Part of a small language model's weights: width 128.
Each number is 128 + 32 x the weight over its row's rms, rounded and kept within 0 to 255. Layers, rows and columns count from 0. Numbers have three digits each. The size before them is the row's rms in percent of the matrix's.

# layer 5 attention query, 128x128, rms 0.147, rows 0-21, columns 0-63
085:095115104155144177145110086100128135115166143158133054134117068145227144130160122119173073093118122201049064127135156147138120134183081146086165129101120080140112160106146187109131207147087105
104:144114142126181107111106100107136164087125140131135090121122109113148097139161134145181183174096116171185127129099166147076213117072155090110169110100115145130154095176110110198157139142120137
096:148117134157140126128091110145131088113141121109138158090138114130235123128133099146136210109129146109128087096103130135088138065076124100138094067075141163145166121176169085102132125128165154
104:143149096112098101148190124124114130109144163147192130144155157132089126227119162125158071121139137191121138162095129117164104154168106109116157170150136143118089155144129121095111073165148112
086:112119173139073160111169118105185190170148111110129127142127155187099144075089083092131098134147155092134122135214099154158132218174137196141188134128108169072112139112144139139143126073149129
093:150158137139132133152076139168134141106092164170172162143026154119175142191166184117143140122122134141120073109164205137142174102111139116090124076184087126160173103105116092123207111134120131
102:086131128143115091114128152176176124173194117086094085152101127124113128180154111120108142161167151082171159089106183077119134139126154144129083083145174055135120147104143123125205111119142186
089:113161135145122099118100047125181149150107094110152160145083090118092115141151189149147159126181122139097131137132180148125166158132167051166092172130131127135098131145126121141146140093115163
100:089129151138073156163178195173124032160113113149151148125123153123107168102099126184066077107133138123079139118163118126143072176138091187114115136158171119131083130102147162124122085113095142
092:193149103116161145154187105107075110101141099161171102127147096152173138126162177117143116059114153159063097150128121142147111105173142157122119117054103143149092160166140091094103108186171128
100:155121154149201070155142105138081091152148115152137125109113113123165106133174153146125137085064099150147076106111156111069208100077136133137129050110067107139201140170175130149126112164127130
094:122148126126075156104089120108181139125136128141093151152114150141094146101142138149099100171160190064104170145175086146150090141136107141087157137157196136132112103080108098123153179067140144
083:082140134142079109161138108126172128162133131110116110139132140049154143118107157161142145140111121188204152164147135110094109159107171124138045125116166141129094119144123111068105142155183191
098:144166134063155170083108136110157133122114110117085140126112138135088193116109080107126088134140095106139094137135100144108129133117081123184082113178094103182133103035062168102090137157155057
101:146113119101066081151098154135119098157119132085124187101143110137114083159159066111135086149107096105190180119100118161093064181112176113145132099092141138136081084129182115106146104082189146
101:125123081142120142164120180130136115132129157161151107117073115162076138155166120105134100163145141154092163045045127168110169143159116138093160108129165083184156049118130112152157149108124140
085:114121156104136100103118089137137165119170148116161122136142150110115163141104109136108132106182115095072149085185113127137115098072077085179153080165204160134201164145062131133107140121199163
093:132100139112188135140135110097158119087165146090136163093091157101150121106109093076075153137069061107125110137172103143075103066091139131099139139081152117123175132176110172140157103105135144
100:144145126143114086140112192085098129126183129091103061111176093121144100090087098086135136140111132092136189130115113153116180107110144120137168188147111126142135116151152161116129098129164157
102:098171144114157126071139127081110135072100141045106127169152119131178089162135103140127128099118131080122119116157152129150066117101155116131138146138073130074124141123193192108120129194133149
095:118160159154090116146116147120164152149174106094133116186072191131122131175125110198103085112095082130122144173086111191105127167096105149118144145147061152128145148117101116113114155152099160
089:147122141128128127145181108083175089032094130072111117133121141094128131109114093089162127142184112187140160161158054163136109174172118108054147144128153178131102106140152096149108132147168066
# layer 5 attention key, 128x128, rms 0.167, rows 0-20, columns 0-63
064:119151194142117214132104081157134137149140125173146093112118109152135102141142102114097111093120122097104155101127082177117046082130106122117160119145104104138093136106072131094166081075089126
072:215162099148084136126171132164105150163145128091183155159099090168093105138124148101132102140116134061113147092146119152140136091122110114118168135171089130145159098241151167106160127113131074
104:151135077139103140179159161074084134173157144134126126170110107112111160126200143109178116120114116103129159156123060126156120108183072096136167097131154155134097140110131164102147146144111145
098:154115086094107116164090148182125088147141140119113122149139146067095093143106114192143097119164127154133155128154148135179140174166143138163114143128085161198071224137155155188101163114171142
086:137108159102089092146117157145102145137130180119081119157120125118164115068198139149107195148125128182125122154117126170145162128144175112138083136166156149150167173104158121135080123176098155
090:113106161140071139119095082115096169127140152132075099169156141136124142149104105124164097139206172138175104094157164161107081161152139141122126122120076133141171135100117081164135114171128129
090:138054121115149137090114086147146099114129077143163139129131136095113107126105101124070163115162124076142117138193112128177128121150147092154120130165125084135165111131090101130196101095154100
083:158132128167134152062097103119178189134152076089159128112131103117144161161127092130074129101112163095179103085162153157139147073145037139136136120145142134173110133137094071104218123102125085
073:072129154116128112134129093097104184114130140082138089153116101087079133116124111130125137073070095140133040164115113123114144115198136041093119132104124085162107155124166123146115138125112203
098:189108140110157095117100150110093114142125144114109080198130133110137127143156119137149176103138141137144102154105081132152151126159097053132124118134086106118119168081161160144166170130128139
085:181095170132121101096061095160116142123101114106109167147100108093167091103164132142113236114116143118113115118164147192109137073171139049087083074134113121199129174070130133135183156159157139
090:147109122075105092127114095159171122155145100117123138076114157112095070150109123173138155134129075152114085093140138162135142117147166142101160088079084129167137131127117094164105113084162136
109:162158184094135106135164185047117122166095160130110152127142158153157131117195173144119106165080160104141138152087102133125152128070085103146080123128140119149203049119163120099130117137117175
081:127158098154103150159121094090110172150108143024035140104119154108139113119158152174143140045068130097153105155095094174123080082112058141129128137122073170160071143108121113171108151156154124
091:173095124073123140163127134137169068124138117187114127066119153168090150088153123104116089133195100167119102081093155129099132127150062177127123090115170038139145155092110110195153134121189145
085:153134175148119082078164044160139137122095179188119142113127138137088156159151095133074106119179127166149115127160111070127081109093130058105123101151134145118147144161133110169078172080129108
079:148132129101125130167109137152170091109114136125083137151078161129146135112121046085207164137077168068153171197120124117130118095154128119136148096109129076088098143064113106169167140176073143
086:161117125102146110085133087113185135171119165176187096141129132151132162106153091084124192131196065124121127171132129111135126083214085121141134163104134113087079139140150105152128137151147127
080:158089117137120140123124102153126081113163192108164093143145127130135195183111059126101119154155064146099070158130160135166036119153114131138119107118117121142064137100187177167097123081170180
091:180147146111193122116172103125085173122078130093119159154078117173115123069116166171152159157156204103152129145131135204078149163130162081154159200121160107078074138115146127126128149139107105
085:119102144145106126135161148186152198199156164112119145085130172132077136140148108133129096149035112124165179133140148210154183108160100119111113212127136163178127148092159131144085150109159123